python train.py --num_hidden_layers=9 --hidden_size=256 --num_attention_heads=6 --num_key_value_heads=2 --head_dim=32 --intermediate_size=1024 --vocab_size=2048 --hidden_act="squared_relu" --norm="layernorm" --norm_place="pre" --norm_eps=1e-05 --positions="learned" --qk_norm=false --attn_scale=0.177 --bias="all" --tie_word_embeddings=true --parallel_block=false --init="normal" --init_std_qkv=0.0413 --init_std_o=0.0513 --init_std_up=0.0591 --init_std_down=0.0591 --optimizer="soap_variant" --learning_rate=0.00976 --lr_mult_up=1.01 --lr_head=0.00703 --max_grad_norm=1.0 --warmup_steps=200 --schedule="wsd" --decay_fraction=1.0 --decay_shape="exp" --final_lr_fraction=0.0 --batch_tokens=65536 --max_seq_len=2048 --doc_mask=true --train_tokens=321100000 --max_steps=4900 --dataset="wikipedia_en"
Each number is 128 + 32 x the weight over its row's rms, rounded and kept within 0 to 255. Layers, rows and columns count from 0. The size above them is the row's rms in percent of the matrix's.

# layer 2 attention key, 64x256, rms 0.0411, rows 45-63, columns 0-63
size [102  97  99 107  94 111  95  95  97  90  92 101  96  95 102 106 104  93 106]
[[ 96 126 123 122  75 187 135  85 149 140  83  78 117 111 119 127 133 153 100 154 149 115 187 129 111 138 138 160 141 140 105 136 174 171 144  64 121  78 192 137 130  34 119 151 108 119 148  96 102 135 125 163 117  94 118 126 103 104 160 137 134 125 114  97]
 [ 87  75 113 135 101 139 154 143 144 175 145 126 154 131 153 120 103 160 142 112 125 147 119 135 140 161 105  97 136 101 124 136 154 138  87  99 198 187  78 160 120  64 170 157 160 167 130 133 155 107  96 143  86 127  95 165 134 145  83 124 108 106 103  62]
 [121 168 153 143 144 154 122 127  86 138 176 150  48 130 107 146 158  89  78 137 111 113 109 145 133 168 153 106 132 124 148 121 112 145 205  38 151 175 142 154 114 150 106 149  76 114 135  98 114 116  96 127 152 162 203 164 129 152 147 136 135 198 183 111]
 [124 114 161 105 183 130 150 136  52 151  55 134  77  57 170 135 155 117 150  79 139 167 103 133  93 119 138 149 156 163  66 105 169 137 119 163  97 118 138 133 157 114 125  58  91 148 137 149 135 122 175 131 104 113 166 132  72 114  88 104 209  82 136 161]
 [ 95 116 150 143  97 101 127  66 136  62 144 174 175 107 181 148 120 136 122 109 147 164  88 170 105 142 101  91  94 101 164  65 129 154 160  87 155 130 107 130 130 128 120 119 151 115 139 115 138 148 127 133 177 146  67 102 125 120 142 171 102 174 116  97]
 [ 79 140 116 107 135 138 107  92  84 118  94 142  99 145 152  76 175 123 138 108  88 139 113 155 166 106 129  67 161 131 122 161 142 125 123  90 152 117 163 109 114 166 134 128 163 142 128 132 102 121 109 127 108  83 173  85  57 132  96 116 156  77 158 106]
 [ 70 122 138  84 129 111 119 124 166 162  96  95 162 110 168  67 121 126 157  95 124  93 153 163 126 212 177 188 119 140 130 105 170 102  65 137 139  98  98 160 178 113 104  75 170  85 136 127 165 119 155 158 131  97 160 135 159 109  60 106  93 186  82  75]
 [121 137 138 155 198  75  95 126 110 143 107 158 198 153 135 168 197 142 102  93 106  61  87  88  89 185  94 103 114 100 172 117 101 124 143 119 160 224 144 138 125 186 156 136 164  95  42  84 173 140 111 142  70 178 186 136 171 138 106 173 166 120 175 123]
 [159 138 118 182  96 122 124 151 187 123 225 175 221 146  41 153 103 182  40 117 121 151 122  65 124 122 121 146 138 153 140 153 150  84 154  75 124  99  95 127 121 153 141 110 119  89 126 114 144 185 120 120 162 121 151 171 178  67 117 123 153 168 115  94]
 [131  86  94  81 128 132  95 148  80  37 136 173 104 132 179 141 104 113 157 130  92 150 121 134  79  98 158 115 102  98 137  87 125 104 127 102 177 122 114 116  96 147 111 119 180 136 118 112  99 113 148 144 143 148 194 132  95  91 158 143 100 159  70 171]
 [165 157  98 166 151 151 121 169  88 159 133 142  74 110 132 112 181 137 148 110 200 114  90 143 104 148 186 116 116 103 113 224 179 179 122 167  73 164 158 173 155 126 104 157  98 162 153 148 139 125 147 139 128 139 120 127 116 150 114 153 147 129 141 105]
 [ 90 153  60 141 131 124 107 154 130 129 147  87 150 113 173 182  75 153 124 129 127 129 167 109 161 157 110 159 110  90 156 121 111 123 132 163 107 172 165 168 130 127 119 124 155  70 114 119 176 111  93  90 179 132  90 129 196 147 169  92 146 120  85  82]
 [ 52  92 139 110 138 111 178 153  92 164 126 104  70 143 143 138 127 151 144 168 109 184  91 112 142 135  80 116 142 149 100 148  98 164 110 157 135 149 116 136 156 109 141 128 127 120 225 139 113 170 138 145 147 110 126 140 172 119 129  97 118  99 157 163]
 [185  89 125 123 102 112 149 129  90 116  76 151 129 111 155 110 128 151 147  89 166  52 151 141 135 103 119 141 101 114 101 145 134 159 105 148 152 128 120 103 136  60 194 128 117 128  95 147 122 143  81  96 105 153 137 111 137  83 142 145 148 181 129 170]
 [126 128 159 186 145 156 152  71 142 141 127 128 202  87 103 158 159 152 161 125 107 117 110 117 106 125  89 138 108 100 160 149 126 120 118 142 145 101 112 102 132  96 150 118 167 130 119 115 143 177  82  93 121 126  93 130 168 143 149 102 158 151 177 148]
 [158 111 148 164 108 165  83  69 114  69 118 102 141  82 160 121 140 187 114 133  70 103  94 118 111 130  93  94 136 133 115 177 126 117 171 132 155 127  81 134 143 177 152 118 115 173  73 120 109 124 114 116 129 181 182 100 123 166  83 158  95 150 158 159]
 [178 165 132 146 171 134 114 123 107  89 138  88 142 117 165 134 158 131 113 117 135 117 128 127 153 164  93 126 150 159 184  71  79 162 137 144 165 111 169  75 155 135 108 102 126  82  97 183  41  93 117 114  72 161 144 149  31 148  95 147 195  71  76 138]
 [143  85 104 117 151  92 153 140 130 132  87  69 135 108 158 124 217 128 173 101 165 173 138 107  52 131 133 141 163 141 183 102 133 123  94 112 135 156 147 177  97  65  95 186 197  99 195 147 149  78 100 125 129 126  99 198  94 133 117  76 160 127  75 159]
 [150 113 178 106 100 157 166  98 145  98 117 123  97 128 104 188 160 111 168 143 105 183 131 168  41  91 161 126 132 149 206 110 121 112 133 164 206 171  88  97 137 148 100 166 159  87 150 161 119 146 151 102 153 115 110  96  97 112 185 143 139 121 137  97]]
# layer 2 attention query, 192x256, rms 0.0413, rows 110-127,142-159,174-191, columns 0-63
size [ 77  89  70  85  80  80  75  75  68  92  73  83  76  85  75  87  76  83 103 104 119  95 117  99 113  98 104 103 100 113 106 101 123 108 100 100  88  97 105  91 113  97  79  93  92  98  96 100 107  79 106  90  91 101]
[[115 125 119 102 117 106 107 101 121 178  97  82 104  95 129 145 181 116 137 111 181 129 143 115  53  91 107 160 133 110 134 121  99 149 111 130 166 125 159 158 167 124 126 109 177  80 101 116 128  29 108  99 112  79 180 146 163  90 189 133 156  67 145  77]
 [108 131 171 182 132 155 107 223 111 165 163 142 103  56 148 100 149 116 118 117 136 149  89 155 138 138 173 154 180 106 112 110 124 136 108 115 142 113  86  65 104 173 172 147 118 186  68  66 118 184 108 111 109 192  87  96 125  67  99 124 135 168 188  89]
 [179 165 109 170 159 118 138 123 123 151 154 180 132 197  63 132  98 109  81 117 124 155 168 136 137 123  81 100 118 137  91 103 119  57  93 142  82  76  67 144 209  95 108 108 121 102 149  96 147 116 139  97  93  61 137  89 146 148  29 133 139 108 114 130]
 [133 166 196 103 129 153 133 109  95  99 189 189 155 158 119 193 144 136 126 127 181 170 109 113  64 121 127 123  63 127 121  94 152 141 181 148 129  83 132 148 159  71 143 148 110 103 135 108 132 109 142 112 126  84 105 104 107 141 115 134 118 143 122 109]
 [110 169 156  75 198  95 113  66 120 125 161 117 133  92 128 112 127  98  76 136 134 141 175  82  98 121 159 130 124 214 138 119  88 168 142 116 145 136 192 124 119 103  98 151  80 117 142  98 106 104 133 137 113  82 107 113 114 150  85  96 134  77 167 119]
 [ 72 125 146  68 133  56 163 142 159 167  85 138  89 136 176 137 141 135 125  96  91 151 195 128 141 138 155  90 164 149 151  32  76 144 136 148 122 117 131 109 136  91 147  62 127 173  66  99 156 102 105 159 117 145 190  96 131 145  78 123  66 140 131  90]
 [ 93  74  99 152 181 154 199 210  75 156 107 121 180  86 123 110 124 153 179  80 211 161 152 178 114 188 161 128 155 114 127 130 145 144 148 209 116 125  94  77 179  86 140  97  93 123 124  96 103 130 102 100 149 113 107 118 152 113  98 139 120 101 119 130]
 [169 129 138 168 107 124 134 101 108 115 132 152 157 136 122  48 127 151 121 156 114 108 131 131 137 162 129 157 175 162 133 113 134 122 137 169 113 131 111  79  80 104  99  52  83 142  61 116 142 128 146 112 125 117 147 175 121 151 194 154  46 183 150 106]
 [144 157 138 115 121 154 113  97 111  84 184  90 102  96 115 161 129  88 186 178 115 130  76 103 159 142 164 106 168 135 123 107 145 144 109 113  86 129 119 157 159 110 129 131 135 100 115 129  73  83 105 156 133 179 157 141  99  90  90 132 136  97 127 148]
 [129 147  75 141 143 113 145 131  98 139 147 164 126 121 144 137 100  98 153 108 151 139 151 109 126 154 115 120  98 113 137 178 164 196 163 140 120 139 139 128 113 146 124 104 102  82 183 148 123 176  97 136 123  83 111 103 160 118 162 192 128 145 114 122]
 [130 149 133 113 166  75 103 148 148 112 100  67 106 126 135 132 115  56  99 139  78 131 139  35 199 149 134 111 122 149 109 148 128 105 103 154  97 203 171 131 124 144 156 109 122 101 100 113  94 117 105 150 116 159 127 164 105 131 112 103 191  85 130 174]
 [ 86 106 116 122 182 147  89 109  87 197 133 138 122 176 151 149  98  10 177 171 127 133 137  82  36 146 139 123 105 159 143  73 128 176 156 140 137 153 194 142 129 108 112 106 146 128 147 146  91 103 126 128 123  64 135  94 153 159  77 114 121  96 115 131]
 [137  90 156 154 105  80  80 184 114  86  73 162 175 121 137 150 150 129  73  92 111 156  89  72 158  63 160 172  90  81 119 136  78 134 132 114 213 153  94 119 161 169 171 118 115 168 136  97  99 127 144 117 157 119  87 190 137 135 113 114 155 135 104 201]
 [ 67 132 210 122 124 121 158  44  76 171 101 165 132 120 133 154 159  92 156 125 158 111 135 148  65 125 109 101 111 118 138 136 209  97 119  80  94 130 111 180 150  61 150 132 126  94 119 172 103 110  79 161 143 175 105  97 180 208 123 100 141  68 140 172]
 [150 111 180 189  59 178 158 133 114 143 122 131 112  83 149 114 145 130 108 134 157 115 149 151  96 132 124 156 103  86 141 131 146  94 149  94 162 133 160 149 120 189  86 145 120 176 133 101  96  93 112 145 169 172 143 139 139 147 109 166 127 164 106 139]
 [184 135 104 107 170 117 153 152 168  92 121  89 133 178 142 174 175 148 111 118 110 143 142 115 146 129  73 141 113 127 134 110  71  99 107 147  97 108 164  97 122 114  96 112 111 144 129 155 138 116  72 143  94 191 139  95  80 128 108  89 154 100 109 175]
 [126 121 182 103 132 146 139 146 134 188 118 125 102 127 140 135 175 162 127 134 177 141 132 165  97 103 118 159 139 144 111 159 110 156 137 149 107 148 132 124  83 106 106 137 141 106 167  56 151 147 144 134 176 120 156 150 131  89 105 153 170  81 187 172]
 [102  80 170  88  69 147 144 100 117 115  95 164 156 105 151 152 141 132 114  94 126 142 153 126  87 105 132 106  80 106 129 123 112 105 156 124 157  94 113 105 176 141 134 114 180 150 155 137 158  66 104 118 118 128 132  95 193 162 148 160  96 147 122 101]
 [135 157 107 127  92 123 182  66 193 153 138 125 158 152 121 174  80  80 175 104 127 142 171 123  85 121 123  98  97  96 131 114 127 136 163 165 143  69 124 134 127  92 123 103 169 170 149 115 164  75 152 109 165 108 180 135  96 131 150  99  75  86 141 139]
 [115 131 142 153 156  87 147 143 109 149 179 128  96  63 110  90 147  60 108 152 144 119 117 163 115 171 131 156 176 132  75 129 115 101 136 129 119 108 118  88 125 183 124 108 126 137 118 132  96 204 143 123 138 168  72  90 142 111 153  90 232 140 190 123]
 [125 146 148  96 154  84 139 148 114  84 151 125 130  94 135 156  90 161 103 128 174 125 123  88 163 168  63 167 124 187  79  84 119  84 149 120 122 128 130 156 130  89 122 130 131 138 155 113 120 144 170 142 130 116  94 130 111 105 147 121 171  93 113 137]
 [157 166 133 186 109 146 129 117  73 138 132 146 146 221 119 177 111 158 123 192 116 106 109 140 156 167 122 122 146 149 155 119  84 134 161 142 150 122 135 120  77 170 107  95 136 167  85  88 135 136 128 126 144 139 131 191 112  67 156 145  99  98 151 120]
 [158 126 167 120 144 140 149 138  58 106 133 119 102 119 151 144 157 138 127 160 170 152  92 123  82  75  97 116 104 128 101 129 115  98 128 147 100 141 193 127 176 114  98 175 132 161 137  79 199 139 209 170 128 136 173 115 141 168 160 167 162 107 118 151]
 [166 137 113 122 136 129 144  90 129 116 125 143 174 128 149 156 183  98 120 103 111 125 151 100 144  78 112 133 119 116 137  88 116 146 113 158 208 131 110  87 117  93 100  92 176 199  81 125 120  91 127 138 108  87 158 161  99  89 172 107 118 116 101 122]
 [ 90 111 142 193 105 155 102 126  86 118 131 169  97 102  75  72 187 116 142 174 100 144 155 146 131 139 110 159  95 118 130 144 179 123 109 146 145 102 200 106 106 130 145 120  94 122 131 144  66 120 102 160  93 157 143 171 134 165 110 130 119 102 170 146]
 [125 125 148 179  72 114 106 102 164 104 129 121 120 150  73 136 183 130 196 128  91 101 148 164  62 142 117 146  90 109 129  95 121 133 120 140 122 116 119 122  73  94 132 115 116 230 185 165 141 101 122  96  96 108 174 144 111  80 159 112 135 143  95  96]
 [103 124 174 116  84 140 157 132 106  82 139 132  92  83  54 100 103 139 129 211 162 144 128 162 144 164 148 183 171 189 144 146 118 105 177 103 120  71  67  91 141 111 144 123 125  84 172 155 148 151 156 148  76 169 136  73 129  99  95 163  75 114 142 114]
 [143 148 138  71 133 136 127  95  99 139  86 110  68 130 140 146 128 127 190 132 170 148 117 135 142 127 130 170 154 122 129 177 102  82  87 110  76 149 103 133 132  59 140 157 112 118 173 171 173 162 145 149 107  71 170  95 128 162 165 141 193 118 105 177]
 [115 106  84 141 126 177  62  61 106 118 131 142  92 137 162 120 130 176 162 112  72 117  80 182 138 107 140 130 144  94 150 133 168 206 140 143 120 129 115  83 133 144 156  88 127 169 123 141 107 111 125 157 147  98 109 157 137 126  74  59 152 140 130 133]
 [ 87 124 162 122 152 122 163 112 131 186 120 143 135 143  98 149 109 150 165 150 102 162 138 101 136  77  93 129 149 131 111 107 141 152 157 101  51 135 100 148  82  90 184  93 128 159 120 152 139 155 112 158 189  98 108 163 116  97 129  72 138 108 132 137]
 [145 170 110 129  98 102 158  42  80 157 137 128  69  86 142 123 145  78 153 118 141 131  74 165 148 101 104  67  83 127 100 141  77  99 121 128 117 154 162 155 175 156 166 129 123 114 131 105 108  86 178 101 103 186 125 137 148 151 119 213 133 122 102 158]
 [ 92 137 134  55 129 147 189 123 102 118  88 111 100 165 108 117 168 122 152  96 139 197 155 129 105 111 100  90 110 116 141 114 196 112 159  97 105 112 144 108 134 125 189 125 108 210  99 143 112 146 113  66 107 122 191 106 159 124  89  55 106 156  96 167]
 [161 136 152 143 135 136  89 108  43 113 147 162  98 148 120 156 158 141 119 193 201  97  70 142 124 163  55  89 116 109 130 149 105 132  96  91  93 142 179 182 188 141 147 164  79 127 135 117  97  96 108 163 141 162 163 113 117 156 117 134 128 100 137 139]
 [138 116 151 112 167 160 117 150 134  79 159 188 159 133 141 123 146  90 103 127 145 169 119 115  72 109  80 145  98 150 127 105  51 133 167 145 116 106 149 136 111 100  94 126 131 168 177 130 108 103 148 140 151 116 152 187  96 159  98 107 157 127 137 190]
 [159 206  70 104 134  99 146 146 173 106  87 150  76 126 186 106 112  80 140 121 115 160 136  79  73 142  67 145  73 144 129 107 117 142 144 153 128 164 139 164 136  89 155 103 128 166 114 150 166  63 178  91 218 113  98 209  75 117 122  98 118  60 132 168]
 [131 100 137 161 129  89 175 121 163 109  89 176  69 147  93 165 136  72 112 149 169 134 159 116 158 175 110 111 113 128 118 102 111 123 118 130 121 150 128 180 107  97 117 130 150  97 197 125 145 162 131 104 175 190  97 120 158 109 172 103 145 104 123  90]
 [ 95 124 186  89 108 129  83 140 134 128 119 106 152 108 146  99 162 147 107 115  96 167 155 160 125  95 131 156 141 167 173 137 159 161 127  92 143  79 163 153  63 150 173 115 203 136 121 119 130 121  75  88  99 152 145  87  89 100 120 153 108 149 141 129]
 [141 144 208 158 149 189 120 121 127  79  89 113 118  85 130 183  95 146 168 122  96 113  92 139 113 187 133 145 116 128  83  45  91 104  81 133 147  77 120 124  87  80 146 124 122 140 102 198  87  90 139 117 177 164 123 134 118 157 113 152 129  95 199 104]
 [145 140  90 146 143 150  99 174 119  79 142 159  38 100 144 173 121 114  82 172 145 142 120 151 122 185  34 141  86 177  88 126 113 108 157 141 151 134 145 130 138 124 130 161  85 170 165 130 105 134 177 131 134 195 135 194 168 104 142  97 177 109 132 116]
 [173 209 117 172 164 168 109 118 129 159 146 105  79 169 102 101  93 105 137 117 177 220 103  91 121 157 141 129 140 165 136 123 142  94 128 117 127 132 135 156 155 101  48 106 161  81 155  96 139 132 180 113 191  53 122 124  71  74 132 212 180 108 139 106]
 [123 144 178 172 146 133 139 105 136 130 104 163  63 151 180 145 154  82 144 177 110 157 111 148  95 148 116 136 162 149  81  85 110 131 179 120 146 163 124  91 129 128 133 179 116 172 140 158 154 106 167 122 130 174 153 108  96 148  83 149 143 100 154 116]
 [139 138 105  84 175 117 111 190 156  84 174 128 168 142 140 115 120 112 174 109  87 107 181 149 168 117 139 105 184 130 142 114 101 113 142 138 199 144 115  98 116 139 114 105 146 157  70 149 134 115 143 169  82 117 238 159 142 128 117 152  75 139 105 143]
 [134 117  89 153  91  59  92 197  86 173  66  73 136 119 151 113 130 144 182 101 135  97 141 178  99 178 129 189 133 136 158  80 147 167 169 185 151 132 145 166  89 144 160  96  90 170 118 132 150 125 139 132  94  91 153 142 115 105 128 136 124 150  91  93]
 [127 156 130 141 119 144 151 102 128 121  80 126 141 140 106 126 173 143 150 116 169 108 132 123 113  83  90  99  80 156 122 187 151 156 142 180 142 128  83  82 116  84 128 120  97 131 118 169 113  94 155 111 178  88  81 142  97 157 133 111 106 118 153 118]
 [152 164 137 180 145 124 211 155  59 123 164 150  81 109  76 123 143  74 129 137 163 206 110 152 141 123 147 137 121 156 102 137 128 131 136 126 103 121 122 146 173 172 132 162 149 113 118 132 105 143 149 123  71 129 121 112 151 108 178 131 133 143  62 102]
 [111 131 139  89 101 149 115 147 145 140 133 108  18 120 141 133 117 115 166 210 121 110 131 137  87 164  90 178 144 168  80 177 122  98 106 130 114 134  92  79 166 152 133 156 102 107 188 143  98 155 165 176 180 128 146 140 159 193 118 151 148 150 131 195]
 [178 106  94 176 189 112  57 130  41 113 112 125 160 110 100  52 125 121 125 158 129 104 123 145 127  82 146  92 131  94 143 149  63 128 149 140 102 125 192 118  61 120 190 134 141 107 152 124 138  79  98 143 126 157 158 101 114 129 163 106 171 144  51 125]
 [118 105  94 104 141  99 131 122 132 133 190 134  56 126 171 155  87 100  73 137 185 134 132 143 124 135  99 145 108 127 108 111 118 148 105 144 123 144 145 117 138 182 153 108 146 118  57 100 133 149 158 101 130 168 105 178 117 106 127  77 131 106 146 153]
 [183  72 130 144 123 134 126 166  80  99 115 135  89 129 158 151 127 116 104 153 148 113  64 171 142 113  98  97  27 143  93 164 125 143 135 128 180 145 121  60 103 191 130 165 153 127 125 125 107 143 120  83 137 153  75 165  54 112 138 153 126 121 137 158]
 [ 55 120  77  80 120 187 143 105 101 131 127 139 164 129 145 112 155  96 161 144 143 116  97 102  72 115 120 117 137  88 118 144 141 149 173 123 125 158 140 122 118 162 183 120 138 148  97 225 147 104  73  78 212 107  90 161 173 157 102 140 139  84 146 130]
 [120 152 141 121 132 164 177  99  68  92 131 160 115 131 138  77 155  68 216 104 136 118  88 151 146  88  78  92 189 112 138 121  83 121 187 157 112  88 137 124 132 159 161  81  96 182 105 152  86 147 138  88 169 157 149 120  85 174 122 173 154 102 178 104]
 [123 153 102 100 130 169 166 120  83 144  95 104 103 135  77  46 177 169 198  91 125 162 185 115 155  94 131 111 144 129 152 120 110  84 111 147 132 145  96  86 162 122  77 145 110 125 161 190 139 134 135 150 131 146 102  75 108 109 144 131 157 141 117 115]
 [135 104  94  72 130 116 127 154  75 115  98 166  68  71 173 156 108 169 130 122 169 105 124 104 104 133  84  69  78 129 127 123 104 186 119 170 176 140 135 111  85 114 134 168 153 134 102 177 159 124 117 118  90 122 116 132 157 108 196 168 118  36 110 137]
 [132 111 157 144 132 179 206 147 134 104  78 113 126 109  98 167  92 142 102  96  98 145 120 145  80 120 118 150  99 117  92 125  76 114  88 108 123 110 137 148 124  79 119 117 171 110 199  69 125 165 120 120 151 159 111 130 138  88 180 151 115 120 107 102]]
# layer 2 attention value, 64x256, rms 0.0414, rows 32-39, columns 0-63
size [ 89  90  86  93  86  83  79  79]
[[113 100 198 100  90  66 122 116 129 122  98 113 150  91 105 130 123 136 146 100 144 121 103 118 157  56  90 104 110 125 166 131 118 114 112  77 143  80 137 117 158 162 128  72 126  77 125 109 162 137 162 144 152 117 136 132 102 144 175  85 121 135  95 143]
 [159 131 139 189 101 114 168 117 106 145 118 136 135  88 148 160 155 182 151 155 161 152 152 152 135 131 154 162  79 138 125  75 105 152 148 108  78 116 140 102 184 116 172 127 147 140 139 133 108 121 153 107 168  93 116 162 119  72  99 162 139 121  64  99]
 [119 127 163 153 143  82 106 158 109 148 131 146 115 183 126 142 147 146 176 115 168 127  79 142 131 122 137  79 100 191  93  82  68 192 108  64 117 107 164 114  66 126 149 166 164 108 163  96 120 144  60 107 122  95 109 167 129 122 123 154 103 132 171 156]
 [123  98 147  82  92 135  87 118 168 114 139 103 121 104 107 169  93  71  55 147 141 117 168  97 107  94 139 104 202 142 123 140 201 106 143 121 148 141 108 119  83 135  90 145 159 185 124 130 147 134 124  39 121  95  53 163 127 139 140  85 149 127  95  77]
 [145  85 137 118 166 138 175 150 118 119 126 139 126 145 150 163 148 130  92 141 140 127 149 125 104 123 113 105 143 148  71 134 147 120 152 154 153 192 161 149 174 148  78 113 155 154  70 174  74 131 119  51 139 161 149 102  96 160  65 105 107 170 139 162]
 [143  76 133 137 199  96 135 161 134 167 121 148 149 150 144 125  70 140 117 140 145 158 133  87 164 151  61 144 138 110 115 120 123 120 153 156 130  46 138  80  98 131  92 131 170 207 111  87 109 124 116 100 173 146 107  82 127  96 138 168 155 135 158 116]
 [164 193 128 106 143 146  87 207 105 158 153  74 175 205 112  67 164 137 105 161 128 157 109 130 160 147  66 142  85 139 137  82 145 168 162 113 133 102 136 229  91 171 117  85  61  43 129 101  99 151 147 148  95 107 117 117 112  56 112 169  85 130 101 115]
 [165 101 106 136 118 148 107 107 168  94 140 147  81 110 195 124 124 135  99 105 147 160 156 154  83  93 149 158  58  85 159 107 126 167 127 117 183 133 109 163 106 105 117  96  68 114 123 128 151  98 121 182 138 111 168 170 131 141 115 111 115 136 129 121]]
# layer 2 attention output (transposed), 192x256, rms 0.0513, rows 96-103,128-135,160-167, columns 0-63
size [ 88  86  76  82  77  98  85  85  94  91 106  87  96  96  87  84  77  93  81  97  83  75  76  84]
[[124 177  89 186 175 124  80 141 146 108 136 111  57 164  97 117  83  94 136 163 120 136 182 149 137 171 152 123 142 143  65 176 154  81  67 118 138 115 147 131 151 122  86 136 132 138 160 113  74 189 129 120 151 106  96 175 167 146 175 125 178 138  92 120]
 [133 172  26 158 215 107  63 113 139 139 112 129 124 169 102 106 110 134 102 104  80 109  84  76 160 101 142 155 148 113  89 154 105 150 148 103 176 148 119 186 153 162  97 102 112 132 153 100 144  95 186 101 135 131 145  94 164 113 138 134 138 121 136 159]
 [122  97 179 154 187 227 177 108 141 150 137 124 105  83 143 153 186 139 155 149  89 121 131 149 124 130  90 151 155  76 122  91 116 156  98 146  87 167 109 221 153 106 102 110 106 142  88 181 113 166 171 122 145 162 197  77 121 144  97 142 149 151 111  67]
 [158 169 145 136 113 140 139 126  91 126 112 169 134 130 156  89 110 129 153 111 108  97 160 158 121 158 127 153 129 111 115  81 122 117  86 120 152 113 146 128 188  92 114  99  83 137 127 161  99 164 150 161 134 132 168 139 111 100  61 198 100 143 110 127]
 [125 142 169 115  84 146 127 134 151 183  91 165 136 149 152 145 121  97 131 160 133 124  99 150 121 107 134 127 128 118 182 102 171  96 132 152 106 143 102 122  82 134 138 119 113 125 165 145 143  21 141 126 118 119  82 103 142 186 146 157 163  97  74  87]
 [110 130 142 154 102 115 114  88 109 168 118 101 145  84 142 126 172 122 150 113 169 124 157 139  63 144 147  87  85 161 161 123 167 138 115  95 163 142 144 187 132 133 160 180 161 111 168 140 118  99 143 106 149 128 108 119 193  95 116 101 103  67 179 113]
 [123 108 131  84 117 154 189 136 154 130 113 146 109 115 135 174 157 169 201 138 113 154  94 121 104 100 149  96 186  88 109 158 140 119 108  74 182 132 171 159 142  77 140 159 137 169 129 132 146  68 118 113 128 142 143 148 170 111 183  98 211 120 147 169]
 [158 165  64 111 139 117 120 200 159 120 124  83 169 108 158 123  91 100  82 139  71  45 135 101  98 125 152 127 187 171 145 194 158 116 156 124 106 122 135 102 168 186 167 175 128  97  71 129 128 153 193  88  89 145 131 198 141 141 135 138 127 146  99 137]
 [126 119 114 137 122 153 131 127  95 140  99 153 131 167 147 154 111 150 138  64 155  98 158 167 115 109  83 136 110  89 126 145 117 158 207 134 112 140 114 155 136 207 177 127 126  73 176  94 137  54 127 137  55 135 114 146 179  77 182  98  78 155 156 184]
 [ 53  32 190 108  76 127 146 121 128 119 162 148 120 136 150  99 190  63 152 162 148 196 165 126 148 165  88 113 113 139 149 121 139 121 119 123 156  93 155 100 112 149 152 162 126 122  46 102  88 127 104  96  93 149 125 138 143 183 107 133 116 135 139  95]
 [150 133  77 104  83 126 107 119 118 136 148 158 143 168 162 117 101 167 114 130 110 160 132 134  96 162 179 112 142 124 166  97 191  96 209 172  82 155 176 103 133 136 102  98 179 135 137  75 114  92 117 128  91 133 108  99 101 152 129 118 113 129 124 152]
 [113  87 128 158 139 173 144  73 121 107 151 116 117 146 104 108 131 176 103 134 156 139 142 134 166 179  83  95 126  69 189 120 113 143 148 163 112  89 115 114 114 185 102 141 163  88 136  97 147  95 119 128 114 197 166  80 139 166  96 112 101 153  97 122]
 [156 133 163 151 152 148 114 115 178 118 136 173 145 126 159  96 147  81 174 137  45 186 151 120 142 132 117 174 124 131 131 118 148 125  85  79  85 157 127  91  87  76 186 115 101 132 110 114 164 138 131 143  97 118 111 122 129 141 135 116 113 148  65 124]
 [129 134 129  91  85 149  81 166 114 128 138 129  90 162 117 149  89 115 128  96  71 140 158 132 185 156 124 146 225  93 128 171  60 157 124 143 120 109 165  91 177 146 132 140 137 139  83 184 142 164 122 164 153 114 149 168  64 145  76 104 102 146 121 147]
 [157 179 163 125 166 170 125  91 144  81 116 170 134  83 158 142 128  83 139  58 143 144 175 105 147 116 133 111 123 105 134  94 120 102 122 128 111 158 120  99 177 125 125 154 130 138 119 144 129 150 135 114 129 104 170 141 149 199 175 179 155 160 115  72]
 [117  78 160 159 129 131 121 164 144 140 101 133 192 171  69 125 103 150 189  80 114 118  93 117 186 122 164  99 131 129 168 103 116 103  60 144 151 147 106 109 114 152 102 120 136 149 141 136  88 120 130 112 111 161  94  96 144 104  98  99 169 103 110 124]
 [ 96 167 135 150 112 128 159 131  71 122 117 122 163 116 141 168 203 109 109 131 131 102 150 102  91 100 153 155 159  73 156 153 141 152 157 202 109 135 171 102  85 174 173 157 106 160  70 166  84 131 172  93 123 102 114  95 142 169 145 111 185 125 181  98]
 [137 136 122 125  85  98  88 191 121 139 125 173 155 103  90 121 108 153  98  85  99  86  88 122 166 106 138 133  80  97 108 214 162  90  84 162 120 152 102 126 137 224 144 102 115 111 146 131 106 154 145 136  77 133  88 147 140 138 138  96 104 157 104 148]
 [115 161 165 129 138 107 106 141  67  83 111 105 192  67  78 169  69 108  72  97  93 113 156 110 113 124 124 143 179 149  57 117 135 106 178 131 176 145 146  66 136 184 172 113  34 117  75 101 146 111 155 119 125 160 145 105 106 125 142 145 154  93 150 112]
 [179 135 122 173 129  75 151 158 147 164  53  80  91 119 102 118 155 115 168 122 160 124  88 156 155 131  95 119 139  70 151 170  78 172  91  54 166 103 160 154 129 100 152 150  90 104 123 150 110 111  61 146 128 154 116  87 153 150 165 125 105  87 168 184]
 [161 108 135 122 143  85 109 140 115 119 152  94  81 103 102 123 108 137 111 171 134  75 123  69 189 157 109 128 192 162 139 104  74 141 109  83 157 123 162 183  90 131  95 124 110 116  97 133 110 141 132 166 138 150 229 161  95  97 156 125 131 157 132 120]
 [115 145 135 113 197 125 149 125 111 117 141  60 148 140  74 121 100 179 138  88 121 102 102 163 127  74 157  75 115 152  64 101  88  86 173  78 125 180 110 124 123  94 135 106  83 172 130 154 121 160  66 111 118 143 159 132 125 188 131  97 113 166 140 177]
 [ 57 118 179 137 146 132 157 123 121  68  99 108 139 101 116 153 130 137 131 143 114 112 132  94 162 197 165  96 137 122 105 166 115  74 142 238  88 130  75  89 127 150 175  76 179 162 101 179 151 113 183 109 162  91 120  76 216 191 140 156 115  78 152 114]
 [129 151 152 139 131 157 177  25 128 160  71 126  96 140 146  97 169 118 145 214  92 179  99  96 162 195 136 113 143 112  91  92 150  91  87 120  87 142 163 188 141  88 148 123 136 122 125 150 109 124 121  70 131 112  96  85 172 148 134 202 162 142 133  96]]